python train.py --num_hidden_layers=9 --hidden_size=160 --num_attention_heads=2 --num_key_value_heads=2 --head_dim=64 --intermediate_size=576 --vocab_size=4096 --hidden_act="tanh_gelu" --norm="layernorm" --norm_place="pre" --norm_eps=1e-05 --positions="learned" --qk_norm=false --attn_scale=0.125 --bias="all" --tie_word_embeddings=true --parallel_block=false --init="normal" --init_std_qkv=0.0393 --init_std_o=0.0103 --init_std_up=0.0393 --init_std_down=0.00488 --optimizer="muon_variant" --learning_rate=0.00195 --lr_mult_o=1.5 --beta1=0.93 --lr_head=0.00489 --max_grad_norm=1.0 --warmup_steps=200 --schedule="wsd" --decay_fraction=1.0 --decay_shape="sqrt" --final_lr_fraction=0.0 --batch_tokens=16384 --max_seq_len=256 --doc_mask=true --train_tokens=155400000 --max_steps=9485 --dataset="wikipedia_en"
Each number is 500 + 25 x the weight over its row's rms, rounded and kept within 0 to 999. Layers, rows and columns count from 0. Numbers have three digits each. The size before them is the row's rms in percent of the matrix's.

# up: layer 2 MLP up, 576x160, rms 0.0766, rows 87-129, columns 0-159
# down: layer 2 MLP down (transposed), 576x160, rms 0.063, rows 87-128, columns 0-159
up87 088:501510515500503510447488544485529504488502519463478526458543536494530493515524490467538528516498531530522491493469525521506503555520552489440507474507535497499440515520497503479518477524466500530533472498468531525505540524502520457483529517513488501525509498473556513473500528467479471518484502488482467478484509449496535480441487494494513477488498522510522497439523488493511490514499507513537510445498462475516477461507501474522528504500531501498503500438468498469495516487501517
down87 091:451498536493517493508472485509526501499495472513510510534498499493527490462488500515478449454505497527535508558528529474512483495493464459542499528486494464461477494562512528504489548487499485471490522525494471469477518528477533517521503543460459533453474501505501473483569470547473502491489492486472506440478497534487523488529479501503505541523523491532490465504503557490530499462502505515508498517525522499491524491468464478494462503502531492502522516494521502502510525524487451
up88 098:511483485491478496507484469481492490468455495523474540514512513499485499492504533508504517531465535542452527509506505528448471506522508471480502505412546540508497514470456480530535534481527475529483509522465530484482470510484476492474512521444497507472499500477512532544475507519501479454504502506496498560529477496484556516520520523501465498481527486528508488517535534487492499527501476483497470479517530509499491498524495506489541476507454477541539489519519502514478458485537535
down88 095:503504532527497470478492515520523515485506446500474518505534500498528532472473542469504534477508504525510526507480555446481489518542553491513484495540500477468494525507500478484487493484518488507481495538492529461494524474467478484457514450479519542511436502486498480508503493471495485528513496508497479509496477498549526491529483452522458534490501480510517541537477536493440532512534512473512490471517540489505501493520516495523501537469456494505466499476483518515489539505526435
up89 102:499466499525545452513494502465532477509492500485512510475492486541491523496485564484467528501504500482544429531488474465507514497511488491553525514506458547452521483490499543509520522483505525496495524473514507478471509477494504552509515482505492542474509495481479498461515530470462536561474476508463523504512473542502499500527509480482481505483508496478448503471494489505473494519565494481508516527526469505496453533505528513540493487464500525510509485515478449472507523506507468
down89 107:530454518515481517508490494508529542494526481431511500530517521459507467451538522511509490511501508516510439472536482471449520510540488496516494511520522459517516466466468490478501495515529509450504525516497507479487506483519525466489478550467522477516488484470481528491494515486476512477468489504565526473500526469472487493514482473532503553532496547528512520521493495540516526517492475487486461468494537520492469507501499501478475523512507478531503489467491532530487532527479444
up90 106:480488544462488506504475510540490502513510521465491491484477478493473513462522477510509540492499494520498486512512485497430497511509467478520535473483506493465505512489528521465477528458496522468525543439530460507500496498513507529465530532507490491542502494516499504490477547512538527480493504489493472476501487461481484482500501501518467439548498477560492491479485540547505492450505477499526491517508579523498499466526480473513508505444527495505538484508535529492508545516519494
down90 108:546477465527453499446505520446503501507504509521452486492469514503511464528486523498488434498485501483444519469503497508491519526518513516488481498523512487522548496489470488492478532524501446493457501545500540468510521539463501462497504487517480523472507487507499487507538489500552477516487487464517492540510535468475479521557498521496523510527505514438493506525508512518504519512511536470474496509546484499502504507478485514524565511509474489486471529519480499464522465547506493
up91 101:518484501461499501476554516494489506540501528486490518499484499501485531531451525527494474518516509488501480502498507541478520567487505489480478465486518480495492483496503508467481478541499512517527526487514487488523492483493496531500536492532507475495498500459509460488485470516503509538497499541526467526564435529498464489485507487502523529503477455444520484539508510481488495494498504524495494501512457512525538529534489533477473490462459539490570520451461462444500531495515491
down91 103:487510559547473541526507496443468538511500438526517489488491504505509422492528493528495479507507485556496509486520478477522488517555503495543490500500482487499475479492485525530500541498477494509487464509513490489457516522508533475545522529484465516510504535518513472524492507471487482511531482452476535463464505493561499476484513518520483472517536537533505464485473521480467496503493493494454501481463499504501489489517536460507442503514512523498507504515493528497474485523464492
up92 119:536506500515470480488483508468551487488492504496499530491502507501472512498530502498484538473479544481494483461510483505522495526510530522434498489511492497509504517498499479515511501450433500481500480502518552520502504502544554457422551542500446552484555537493508497467515526496482520510479552503505475524507485516518533546466439480527494476486500522519502493487509512540538496514493493479496467471474487501495481492532494490519496501503514491473513530458476509501462466501506502
down92 102:475450519499535546467478496518495493508515462510490513480487552503453485499492517446500468488482496522506490499491484510479512491485482509535538517529531494457485506522500468496541494500547456496536492543495485464580470470502487506517546483490474509487517463475498535453526522493504483505511548561492509505456513552498522519498530500493493502483488475532516517521486470495454501524525468510511524456484457502498505490466539466513546505514513473475487500494529455502505484506502506
up93 093:484460430535477471503510489454513525531467518509491554514496488484495494447495499485501469508533548489481457538520535449485489503495470516503567546475519459488450470515499511475511484475540532505477534498520516468486500492465524539478515520481511483488494447500504510513513494514514532451501481508482518535491512509515506507475523488486509500489466498510485502535515502457519509540509489511479518482485484528532497519495477513470515479491498477516546472494501411487469507495504517
down93 096:518529549494500473484491491513451494493477466531513519496472514490501534517468462489495473486496470507487520548524515517509494536500538499489521492503513509468554536447501517469513454469479516455514498468539493516470527552520481482511505487471489477487507504483489521491499559430471491505507515459522488514517514495513454524504532500536499524478549507550483492500521514501501519514460517447515512515527520470529474484477495488465476542458512483483467539525507476505508531519462500
up94 111:511489529512464513532508446485512498521497524511492543528511462492487486465487507509504470497531458528503489514483511490509425477480555508480480498463474493514480552439501494507533501489480543526516492534495502529507506470442525529537504500505471488470537487485478509522551459533512521542516469488486478512492488509492509537465468493478513541543451514510498491471497485532508495534499535540491489453539478549503496494499540491483475488498474488505509510523443490504516506507497487
down94 106:474485506519557549487504473502498465516511515491464533510526501533479515478483537456466444474513484517507493509512534503482498527499540481528533507510483487523464457530527516504488505555498567496458539495508478535502487478484525482531474530538459493503527494463470491480528460531477537497501484464504522547459483485504514463489466489487502473536516485484489525479518479538481473472487509513475507464496518555492516527467522513474482524489456491485513545509515499473501480514496505
up95 097:495515485518482508537504495517487478515522476487546505508547519518529481510506500540472509505481521524487427528548494555507462516567475469482496519499495493454486501502462504515509470512452497517491427520492492506491570472488465483535493539480488483495477510481454517505509482532512500513481491537484490527497520467489497522528471516518498447538464522503480503488500516488462493460503464493527549505514528543517487511513515492522500458488472508494487475514521530516525529475490526
down95 099:519555543468472502483497513496502468528485517469498499470480483473518558490470491496503498516494514465480472499464485513504506506503545494494520477500487465471519462507468499491546499508558510495503517478488510431479502498547490534547497511523489511539513494481493509539487487524474510535491485499535519455489499445496540497492531502544504508478507472519546497521476514440522547468455509504505481476510512500463487525496510478543484531488488569470484504461522493539474503489505504
up96 097:464503460532491514501533511496519488455501522550513475526467489529496525518507508507523522542443519545519509450491540526523476522496511519464486533506530531497484439482501488505485530507510498462564541486496447518493516492509512483528467490518490480489515524459514491510510455551468520491512485525506528520495508524543515491486512476470470504504505506499575507493506463522551446506516496533466506505509512525468498466469515487484509490491513488499478519496486501448464521469500503
down96 094:468502483473500477512483493465474532500514533488461486549490516502486516511480504471516474515516518453485502503517487515483475508519466535547527495522472474485505478489495488490471496537486513461542529523505475477491485468485511461460493516519487519491517520531487475531523482510497524484483520521503600492537519541505471488487515471510521537478532522525500508495479511550463523467498474461520505520503535493519479500476594484503507480507507542468471490502484473448482490525477492
up97 113:557466517528538481467468491528467487507533500534520481500514489489510493513539489504475473500483547504519497510486493496491467495507527490533473523506535490513508497469525482487523452508488476471546516480517466475508490515491503531530516559479491480512466491479471515490504546493524503544506478457499457465474476499467483492525521504537465485486470468521506496497494538467522522493474483471473513476517491466500520526478534547512421499476539538506456502525521507471538469479490539
down97 107:525508511502481540494519528498467487471477527490480495525469472525453539502444490521493523494476490505501504489474497498519510470497522481481524524476473505515508490505484562484515505545433553505488503489495485543543528484514447485491483449469467568529533526496456524524477460506483504506482516536497498503542498486523514515513524513503499491506521471520497540495474489504511472497504465488548498538475507503518471447487463471494536511502499519475525501496448492488482519472519553
up98 105:463489461523494522552509513511489469506490520494518502467510495525579464499468471544520499500475557514520461501498471508500475479491491450493522539474509510476493505511520490505499503528516507525521482505444489488530516446491569506531505474506508473513479492455491452512490493524515531473460483488481485479462493470483486532487504540512478499527442526549522477469491489489517487501497495476493486460498538541497512531482533463520502526453499480490509507503542469492525502488511527
down98 111:522512469482511492528512459522504505506483562515500533481481471525475512459558504508505516545505497526512485492494515483461482499509510520420536509518514497512512457473499494463495490460524469519455518498520469497490489475448508518502477496521503501478483522500543475519522499495501531484486500498488523466487538523554520504510498518481484496499539512511497512501524488520497485445515458535499509499473494489494489503487465452522515561474421475513499502486538472504466528550545502
up99 087:496447477519535521498502540443521488494486536474515509491542518511466540472539503490465440522504468483455501522468484512531505501520516480461485472492526476502508500503513532500480459504464468511514507533461538515555549548515552477494484498524515457486519503489487473468503519483488548496529517518485501520448503499535514488492547470457492517533513482492506531542536529519492494521467484482483491495471510468485492495482552526483509530497509512517493473474496521483501512494484470
down99 093:512499507524522497477536508500485512501517533486522516482489552542503459484547496517485464508464470486500497507501462478444557468462496502506508520480530551530493476513518485539522485518521520490498481492489516528502513508513506471485519487454447507492490500518486501495514487486504535486521482482478538488472448505517520535492439510504549500517539512503479462510511505439524507517481505521487495496515485496477535531520471477496533486502470522468481508488491544524410511539497455
up100 101:470504502502504475534501498488499484494489530493499494495505519468520472494514463452509454486520526483519511538489499492477505491487528513540515516466480505473455501528513527480551506481474473511508487513499502518541526437488460519444526452523516452515519481515492491490477482479466521516518503557468478495530446467487510547466490517517558532505448492491496523547474513531462508505527443491484485507467488505532488520508485512487484500496555525520530525471499516536520491518533503
down100 103:513580521490487497504486527505521487540452496518512439520532484506479518526539473455481525496505532506464504532523497498485476500494495499466528502500474492508498540474509497483531487466451487468527509504499475518534502490465506487475445493503477480489531500484479518508535513470502479461469542560518496526549486530525477492499481486516509472507511496539513497485495504506496554465539492476458534503490477508529477479516552501491488525502459517483517517488493470432545494471516511
up101 105:484466518505504521497464458521515522494497518508487524483495507542481523472501468502518522501504532551478432485493525528496528526489464509486490533515487519508514509494513543522560465525512460481495492512464479522515488487484479472478513507527512488524487518486494495485488519536528461454556471530552469488498517545471479507516508506515480460512446443502493502462510543490538508518464485499535503552518512528510545502470467471511503502477482487529477485541462516536527509516491497
down101 102:552493485506512505466469492510535497479464515484500483489496505498507472472503517470475546519500496472533531473488538481531499492498500520474495489453502505437529497499505526505490503482525509468492470532514512494483495510454516557515545469495506507491525507551488514539481530504508511490538494487452467462499497537515523509477544469478498515459525475498534509498508512545520487542524529535493488516429457468458505445489515475558478515498520544468507515502472485491520475492502494
up102 098:490525487509547498492539467485487546492498512500548506510530470516518475490516483497514529511500488479501497525507513511497510470478484488524510511518488492455504513509490498462565503524470507524522489476479540503503492497525532461454456503490557517508507479527478508501499537482468486500474542470522501560505470456522482483478500469485501518553475503452501528489453486474525508492465498489481487506436497482518461455503427505497510511434488506515528496488540490513536531499506526
down102 094:520507465505472522486505537510508487521489505484455504506474494495515540480496476484491528480503515508518493488545483496518523497509516506456495436499478514539522495482487572492544480531498475473519464557480501532506495487494512465478508509519528501524520519525527521568460486509498493478496525481492511502508528506484455447455505533478506459494482505506524534521482457540479547492494487465512480530516472483462486454504566483484523506471470499479530496547479511515536477484480499
up103 109:496473516508503516520452487515438535521495500548497475530484535471491518503490461515504516461454555478475482514533477463497495511544516467501522478486536528484510516519512532486494471473455505473503482524483466499526541458512492529484525500494523515526516496500528514478466492531508532498516478489449524482482524479486534500506486522465508487531522484519531529504521474506492483469517506467475468451478506482456501489504458483503544501453495485483550516540515504463466546469502471
down103 117:502472494498518533500501515473501549510481510493510514477504498488480496464486482487528497540514495505466518451471515490509513467489497469494489531490491480480527544522496515535534499503489445572502514460509531488478487553502480500535479475482520504491520508490538565476474484501472496492489452554472482523520454462520509494538498515452481497489499499476458492538470515493529485542544488501515519492531524549549460498534488483488518462515468484523488448492486501483501489511534530
up104 102:448473453549478520480495531478507523489477514508501495437487522487518505509465502510531542522523513475501498504470490476555485488512506552518511541486472490512500469538498542481523507515485472458501518504481515483515480480516539487457510497488530506471520492521469490483530550522463506470510499532476555492573507480478476482452551535473490503541481494499503528481476461455523469496510502507498527478491468532525470453516508517499513507497502506474531484468515483469507497479491500
down104 098:504467509565494508490459465506496501502488460513505505531461540476508488508530471473469516470470517558519510506439493527501548483483498481434545463491494491539503479537492527479541443500477501487520531523540460500479478520513535519496540518469483507492501522475508484531488474519500494499524506484496496492468495480479498474505516523493524495513489497569501532493476455492525513486498477509500550483493514468525542461512493498480511477494495485508514502490494489574486547483493508
up105 087:458526471517495504496493523486483504527451517534484498486493502486488531485519507500434484472500510515499492508472500436511554524530484494492526507552515532507509493498444501520497522508504543498545493514508520505499519511514579487495503503495482515557518467449462444512538510519494463495497506481487454481483524539494499475481488465496512516470476521508494494474550510524519514488519460542517492467496508468525496509466492483490525502533511499498461529515453504509471486454458468
down105 086:490504520466514456482486429509485513487536537468468472480497506537494506491469476548485501517509510489510469468519535507498474547500542488488484501482496528528517498521505490532521501487482476503481481474486492557481487537516493503523515486493470526458504503546545519479479511528476534514522487464456554556474475506501509491547472512527540484511506475463489461502437491435492477540487522486506522469551507491463482513485533494534485494496491495494503494505529493506502506541515508
up106 103:515499531489521498501510467485535500510485495494543535540488491462486479549489485447525480540552478565510528510526498525537500482504547507533510453500518486527500534484473457491489471503513504498494520484473485476518527520487468500503533460473487513530476480524495458482457467494543512475546485500444507491500490457533513512500533488531509512539471490438515516498489524564518489515482496476474508500473514495504464501484474482501517504505519536503557512480473525477492520477487497
down106 096:520489524490492481549510498483520509489484484520519564479522428493539518470483526502508538524490524488534465477489526484549485464457470456466506499499516507543488487492492450478511506486501540510503510456448481536504516486501463499485495463490511472485495500554467531499555501481493486503489475538522478527499484537490523542480515473487507498494507509510512468510527490522493505528520526463516458476485484503507498514511510484484500517481464493512460549492531454513551521475477549
up107 092:480464521501505477489481535474493536500508503495478550496527469505491502470447474457486498521512496507528528502483469505524543525448464476487508476506508488500524570480511522506523465524470514528468495473481525504533534507515433501515532477492471481499496515514512477486483462510468498475481501484492512527486514464469543533500484517487491477510420508471484464486476531525500506531521495473519488508527499539504474485483545520491492544502499536523484452529531467507514551492514527
down107 088:518509457514484506494510467473562491510510459503502481496505474456524546516491494490532519497521503525528460502481517514504468467507465480516502518527480510543474471544483496486468546490502470495461509465541486530511492532523536479512512482491504514513496522476509530534532529503471493503505508472540445449499499473516516528459491483512526445527490540508538530506522494519469547445473484504526496508498492459490503476473492551486470495494508455503468476513498532540481455505491500
up108 097:485510533469539463490470476477500561453554514528489523502485478515507503537489500527462473512533499470555495510469502516476482536465523474514514537476519523538482466485494522477502519503453558495479495483504528488537485490481503512481491470499506513474542503481470476515478483472484469464479540458519520499494505463570522531521529500499504563500473530487494492511547513540510505494502519500527469475533507503481504482499456516499485521504485455470508457501521494493489523482496479
down108 097:487555521481514504528480469521524490528474499484448471462530440495496521490488479503483533470507510500518505519418517504498482493499484483509485510509526503462501516476508512476488488512472468543512483527501456539522497519465498511478540531521501483506479527519541487545449475488474489510504496510496470509474457495520499497544498497468502470516512527550472519497465462545554525500536514493490546510472480469484496479504532519511498489505454542530531554501493510485499460513509499
up109 098:522490503551538516507517493485496514467527514497505470521517538500522482414545510477496499554500521482535518481523491509482474539479460471499505540518506466451468500499490503478505467537433535471525483546512473498557474461463541529520544521461461515478518495507498516486472489554510517531492517522461522504481467539471523518508485512474510517522510532540511525490479502449511510469499469519512471503509456499502492505490484474510497504512485503507479494504487492508488513499499491
down109 103:491416497507523484479486543476494479487509498551503515472479495514461489511458470526475470487498510488433507496524506485513522480489510496477523528486489484514488502489519511541509525477540516422502504503486485537507516515530482500481511507493525511515534525510477533482473503486488484513526540513513502526506482508499445526532511474539457506492493477478488512511493511485517492502494530471492457535473496510515465499529528565476471484507533463490537502475495534529523461461537563
up110 100:481506487518501476498481507550495511478494503443510521499480502514479456455488580541507531462495520519513507524468503483491467511488480531525481509497477492510512458531495492551526498524491503501491486498519525481485557493452478500507524478469492549532510506511499509527548521520451484549524517490509520488535489491480518475456494490469536509453529496489515447543473508471498520506517505519499526490502544484516508499531503515453502435472513516480530547516475486527491482487478501
down110 096:538502480523540510480483475507478507475480479477528503460551481510463505478510504506483502545503473488532495514507490508534513512477526444479506484489506490524553512500457548467514471500518546490510510526476526552517521457495475534515461499506495522484536476541498474499519498499520519501523461469444436491518503518536504489437502477552467466514491498522477510492494463521483534519497461461544524504469497533504457480529480488546509487506504485522482505518487496498527486510503478
up111 104:497487468530480519492484522524553529490493554553481455513541490509464526487489501492484457522476481522477476520501540503446449511532542449444487476502523483477576479479491510502498483529473462502478509483499512470507536492503485503480493514479479541499518478491522533529492543474537527511494501537532491517499498514487538495477547532547497487542488461492498539515498495517523509484484493515515511522506560477514529500514517493483473506482520509502503482483451495477499520499474490
down111 096:497489503465496477450527509463503519514500492558467503491525477542480523484459516491532514509534538523533551529532493480545475461520469511462543520494462528482480568493511490512481494481510493499482467523505483514534506540508466497506522486513518482536508452505481480500448519508468489489517495468530489511471469457502494508533501545506529519455524490455490524493484513464493528537476517490486507499491452500494455438492514542542528535475493510493503498476499514499509508494504499
up112 098:540475510496449507497480499527545538510495516476499493533538481502416518488490521548467452489519486567521497481535495488496538469478487443509509483498484505533477507503494490467504486530504506481455508489510485513516500472497494500499538485479509515521507491505473510458531508550505522509495490497498507489494494502499566474512518516519511494512519501476486451472545491477469506513517453486550508458484528460537495486499500516444483505543502468539482470519518506493528491446516505
down112 093:514513492502498521511474511497484519491501500493490496450461479503505486519493485482480453513492490529498469524539459529479517525549556528525494463523543502471511505486523523466517498495463512486509472519480532502515512486470493492499521473495486442450491518493521500516477521492504554515449530506548475497502533500529450519549511461554530443510498465442498527501493509466505515493507527490511539506495536492475481475462512470493509554537497498472504533494490489504514500446511527
up113 098:466499502490496509491502477444486492478549509485479536521484531504485485470500496502525485527473525515484504533519528500449523505482512513560496515465516490466505515519564568507503517510467490516514504477462476518512512490504509493544467459503542513466502516511460490454488495504443500473522507558500494539512518476464502534489477502476498526494483470457522490495499490503527498458533504500535522524502514449536477457516501482492490468479504475479467465541508567497500482496479517
down113 103:527482495498505477527521491473519492509509487501480474525467490457544517496505476551481527486481502489508565545523476486447472534472515479511481509508469491476500542504494509471523495559520461509502562496507499468517491521466476505487497453485481532486468475516490480491508455477433506485494525483478480508507512545507525504533522521512480539504482494518509489545515505515492436452504459528480475504484482492523536519497515491523478503552499510533494519504508557525517452493506487
up114 105:482479493496488451495526511497531478531401490512491476524492488503489494495524534485501464454537509493565524529504513488489484511566486480507499504479453522468497512543564516512525467480508500449500484491518516470524504500497494502512541498503537503488505536474493498500548518493501501479490511528500513461477498501530514481503474507431503520521521436480471490529510510484517538487518511511472528493528517528502458531457493472500477497492520508471528479480454495506531501483496519
down114 093:511506511480491524513490475508488490508508504521532522491472517480473526531534521454498482488504536488524451487462523465517517534508529473513465455512495488508542542494463481543545477536511529490532519511474475472473517473493441507479480492497490480487478496497462478489547513488520512487477536492550521515509525487433494499517528455513497566513449491564465515477521529499492499513487508484518531499509501499496450475480495494486475539496457476507504553489520491504518514518497475
up115 102:479517488482528491532484490446512540506506552485476528501520512464478501465517490477505544480530527490487472500531520459520519509533539473540494520471502479480461516499509522515505493476457441445502475471493480538491551467506523494516509511512516492498498507501532488508433496540502458509508504491448534528472576497478516491506486470448523485516492523527487491499507481522516489505498526508557485497542493469511492477516513475492502520532497474521514498523526492496462520470522460
down115 105:467470511481481501492469485539529512492496454500526524494499513472517480508497523504497525471506467507521492508469513467510480476518441484502529537507498531506505512494516469487521483475531503524510477542496521535476491494490479480495510490514492485500511457519498539453503515549491507504520531493492533545487488506527501548505516544488461501503536523529475463498514524418492456536545503485444571489464498497493545490548475520507460490472503515476497479484555469487504473494490488
up116 109:493494486471517496474511470518514535505456530474501504538487411506484508509494534516516521502485491527538508512502486500534482498477486477527491530509501501511480469481456462504482481520525489505545485492473540514540512482521488506469529490512482488504483515491506490479472475555503498515518523482467485466504506495519529538542454513473484482515504548477500477494500510458538527477506497444481524505502516522531468470486480514482576548480548509460526468549491452505493481524480505
down116 108:497510500490490491479521503491500519514520489492513497521491451492496485518472516501478495480480500495494453495574499524496467535441468513521520495496517525546484505457529473486494505541493505516517501505481488561542475498530452510567496427486485531488447538510527517547516572486463494499492476481523444477504479480514489495501498496499501469477469549479510480527538522492513500554521519498504513508496470536479535484488552499491503494469488497490479518507498500506497490475475480
up117 117:511502523493533495494488502515502479430519501512504462487488473488470467485495484458494519484513468495507471494481528556520505510518514484431489500515489431493501542512485504445506515501494542483517522501528554486493507496466506520491492508504558494494502467547508483490497517487427522542501494469532500482513498525482495501494487501504560540494457490481482492509507481542484483490504537517536535479513534524511521527446487508503521463527491535528514477487494510542550479487479534
down117 114:512510498525514525521446536554481476506504523508490484475517490448496455463491484508512500500475503498488488511506472527480509522492521526495495475495483483490505508485513504519485500501536470446479545489508467461495487491507526504519450479500528497510498540526495536524480448485541499497481492499442556562534545521495514510468485496536477528524502511483488507456469437492505511467485498521498527498511526497478498517465489500514464466512511535513499471438560538529491521517532500
up118 109:446518503545521454448481460498486504454461507495494519506494514544507539497517490506510472478471505499493472502487493533525485508492523448484511544484473520481495489506495496520555523505532497450469487452550514495517519472540522476539517539506525536542515478473481444474543471509521517498447499512508489560465508495500488480499486502500500483471508466512510455515511498501489519486511506522495542505501507527537484470493550494513506461452497492474538495496460478521511503479490499
down118 094:480498456542524488486536536457449495485492512500524508497467512488515538517517501521501486529528487486539546483481509480504559525528480509537532506474506500511466481494505539568515479504448549460480470509526501514497490506507451498502501477494495475477515547513468474519511448487523506501506522462493471490541515519499512465532526500472514455527528479511490468466517499493542512509478507509511511531444473486485498465538510505479511459504455508501498488518478480513487487450510537
up119 098:514480514528494478516530484506488499493511536459463484500509525529464484507493490458487485476509467456488478524524517479455461507502530542495471490496489446496518512498526456488506480511478489487536451499489509468505516492503504481470481506490491523464476507493483452469459494510523536527490513519492451533472522494491538481517509527491506474494489512507523509515469463480461496491561499546475514480568472491509521516474487517552468486478485506504511557561544508484555491473490482
down119 105:539566490462508523501508475518476482546486472507471504484478472556472495523533524482496470486508480480502506505454510526492487489482541539511468480484519470457506498495449531482497485515482472519493499464531484460531493496500477439461521506498511471495539517449538481500515508484539463524484507493511463525505528499484526510489489525465539518451459480504498495516504514525550499511512500523490570517510496506515505480513487542512479476510470513461496492525515531502483519480512560
up120 083:501503477554518477518545526503507479485476489503512534524503491510453545487502499499465466455493483511443493518509496491468480509494526472484483504547476492516502463469483512511530485518456492488519494589516469509487495508506511513482482495492471513519518506512496453479469455515517474463466500537470532488468519468471462494486511490493520514488445496499495469557523546486499471478514526505503525475504498514513495520530473497464492494546548543509455515517473530543542499489490490
down120 088:502461469556516474519498529465490487518494526515533508518496521548473502478551524528478487524521473487466544510483514499521508504528492466486490502532481471461489487486514509476526518501473472505526585487499495503507454498535506549475468473470455474478503547530474468512500511497512488432487465482471473459515542490494512473467514518512515484520494536543522520517492546510502478496494513503530462485497499543467491510514491503506486504512511524523496481487473483457525495530505448
up121 091:471508482512492477507472490494535517447546517479524513526518483520514522520499521486513461518513457518490493520500546484510476531508495538428476543540495497504523477506508520467524514474508480479487512502443483500491474492451504463489494515533508544501500466501451518531492491476507536428527524520538500481513513477493537482470522473510473497492506503544478515523515487517516482519471524503474490467445533491512482495522438473485505516518498460554488486508536530506536501494500522
down121 090:500463496484479497498469478530512502488496455562488486537446492488535479510492496486515538484524518520514520520538522484529501506528524550486520480505476507463505530505492473560521504507509539458518485488457439496467504471496458501517521519520507515515483546496494476489470490522472540499540491480516479549500475524505460494493497526550488463451494545518453519480530475500482508481531477507485550500483504501491491490471454488533470498486489480516498561489497515485503507519520472
up122 095:468498480438502508537487534451509480495469523510531534508473491450501515476457504516523479493467468539487505484483478482504515543503494524501443559534474464532493464498485516481525511498464452470483483520536504530465486501477511544510524475541489457567483497506487475521470515511542501472523482496506549495489517495519487512504504522545491511473514487516489501533502496502496472531496493528491504489504490467518527510485512435531498505510527532482554496486498542518485516533510510
down122 101:456482488540460497467524453545529502521482441501559505500525553489484486526536496509526513510503453529519456461466498526508501516479511493486487523502482488473490504487491509515500467490516479517503534452479512532499499492505546508499520501553510526458542468508488489487521480538514535468497487509457530522517510482463506497518509477485502521531550486506477526472529507512470481500471509495501482505475487506521514482514475542541476457488463532443506540476455520489487488507507533
up123 103:504498496517551435517518475472472492455539490473496512526472474486555497510508509503491501502466509508506481522522483510455546482515506532487461590476530493494451478531520515517513485498498483537503493452490525512516466505482488515514457467531466512521489453539469468473472499498498517506514556549549494521506494508509492500482514495542521509458503480513535470510503523530514482511469533460510516528483472543494478504482506496474490481477530501454500522505486484516503498497530495
down123 099:450469479488547523524500519507476500500481521479515516494480449512490492491479500519508492514448489529487512523490546529486504498474508529453495455495490526438525504472505472489549502522527514510476459473473515529486474547496481494491533515505528512505517497506531487498465471504500454504485473508513541484475473527521492523512501524491529495528528506449538494477568481556514527493509471489496449513491511486513502452559510468498507525548481499487532502532473517473512473495470473
up124 092:534504437511502504468485490483509537481461463509536484502510519482472499535496507505504531526506481525489519514505525521467475477528502504528496513520477504485518495474471553519494529501463515483438486462532502478540452484516496474477510553470469515479490509514507528462533452510497477498500518501540498535520483490488506502454523510478490519539533516516511474481521499492505524530498508479458471464509526476487503542468469457539474492472539491502539507456512495476508438497525553
down124 092:482495474461533489551461507520481500495521507467484497480545501485530522495478490534522526461489499493522452507510494502511527482488511455483531517505498511500519496502465470486506509508531479563541485504499492503503545510484491467510546461499532504507555506510520480517525465466470499542536481450481532493464474458511509510483480478450478510498466479492498445480518497466493517483506515473521531517544482550496484527547494485455511500517509482506474506468514522500495574533511499
up125 104:544479504510498493489509554497519533446495493537498501528482473484499502544493422519507491488557464460537490488514506483512486484503508503440536501512512508549504528529488495534476439529499497499511519569497519499531505521487469516492525467514501498504510455511544491477537457513523484540496512503510530497521504537475516510528489471466491492505486512454477501499491511493479484470523503466481475471502499487510502495492451468510534498493508508503570477480461453502497508478472481
down125 098:490484505494497534479444509487501477491506509514446523497512474509502483503490503495474541483457513546473478552464510521529496523484469509529482501524459498483506506451524554475509535491492524543500504433483461493505497505495507465471467491484477510474468463509500499494458542469497489497482551555482498529522489511537555460465511517527502546500514517518492539487495515466526519482445530493524512498529517510504480513492493523493462510517531529525462458502492521519496529505523523
up126 111:522493494507493471499537500525531499492474501475479498471515516494501497457482493518495497523501539475472514515478483477517501454548541506465472506539514520514526533534508521534504450541502481491531484514502484537489489509489522507507467523519471469533518478490481551453452487524479546486517527504522452555487529510490556497491506530501539515458548507482542470494479503439504509528511499500473513471536496494532512495474473482497544471484502529505515494513453488520475530472508458
down126 104:498517544461506477462503522510495470440499511524532517481470467523465498514482504456490526485497516480518517539524493497508478508507504494519436499479490537472502503461516521476474518435487487517587504473531556448503473502504488515474519504508507481484475510510497502492501505542475505510516506482446522488483499524540521509545467511500469482498513511491493514505456474514560422505480489553504516514517511529543498471510509500505500483494524510501524465499514508505505491490507548
up127 105:490527536478494538465494514470501520516515488488487486480500488483489486547467539472543479485512442482502501520509519518499490540512494566455477489512498469488482555519534481489494442506499517472536540490493535497520537525522478490497489501509530463497514500485509543487493524480492499473508511512516472494502477495476500499456545531469543495476475425492517500511552515519516504503489489486485470501509528494520445438510500511462499503489486533519498528536530545474492502502459541
down127 102:512456453473557477531461459515507473479498482468497529495437517514499471506499456510488490535507492498476472524524501514511511508537484465506551483546547525456486501518496527508478528515505489462458531511491527534452522522472484469523478480447473531515537504543478483486521483507497520507496557464509491498485539503518510484534503471490515475534506513558499513511505512542492504504528543501517485518479526516482496533486477470498449477483533495492490502463510510496497484472482494
up128 100:515473484469542493507513497533543520457461536494515491502465469514505516513505500511515453480463487460482484574491478504483456528456501442508513490535478516541518489520529488508477492509504533487543480484470488475526478488483507488468552436492530511524553508492496516524504484537507496547502503509508538490481508553510522475508478482488480488521490461511464544501531508485537514536481534482512523495465483473527477507486488507555495521505486513494496504504460488462523518475496486
down128 100:507504521485480477549495523519485513516510491557488465476551517479538506519509502519520560522524517482527511463529454507483496477505544544468513479505520490483493525472467509515465501497491508489534512509522510484483485510503524509509450501504511479495483510463496487449461505456464499497511567549497459473522480512497565445477523461523549495499488519503500465474506505502488470485483484500521514474460506527489471499461470508468494524493484469505524521488565534509476509501514502
up129 097:513432518480526498535475506490476467471533482489470480491476531506501467442488506502499513507539474489514466529532519502475487501467503478486504517475522498522491546507509481469546521475574506486488521476479492499458502505497474458471492536483498491472489489487537529479513507458488483488508529534462528521512496511469529525491497463521498535493473531521527513553478512490493520521476522511502529480540476521472536524481454488518456469464533512536436502496512489488462510503504482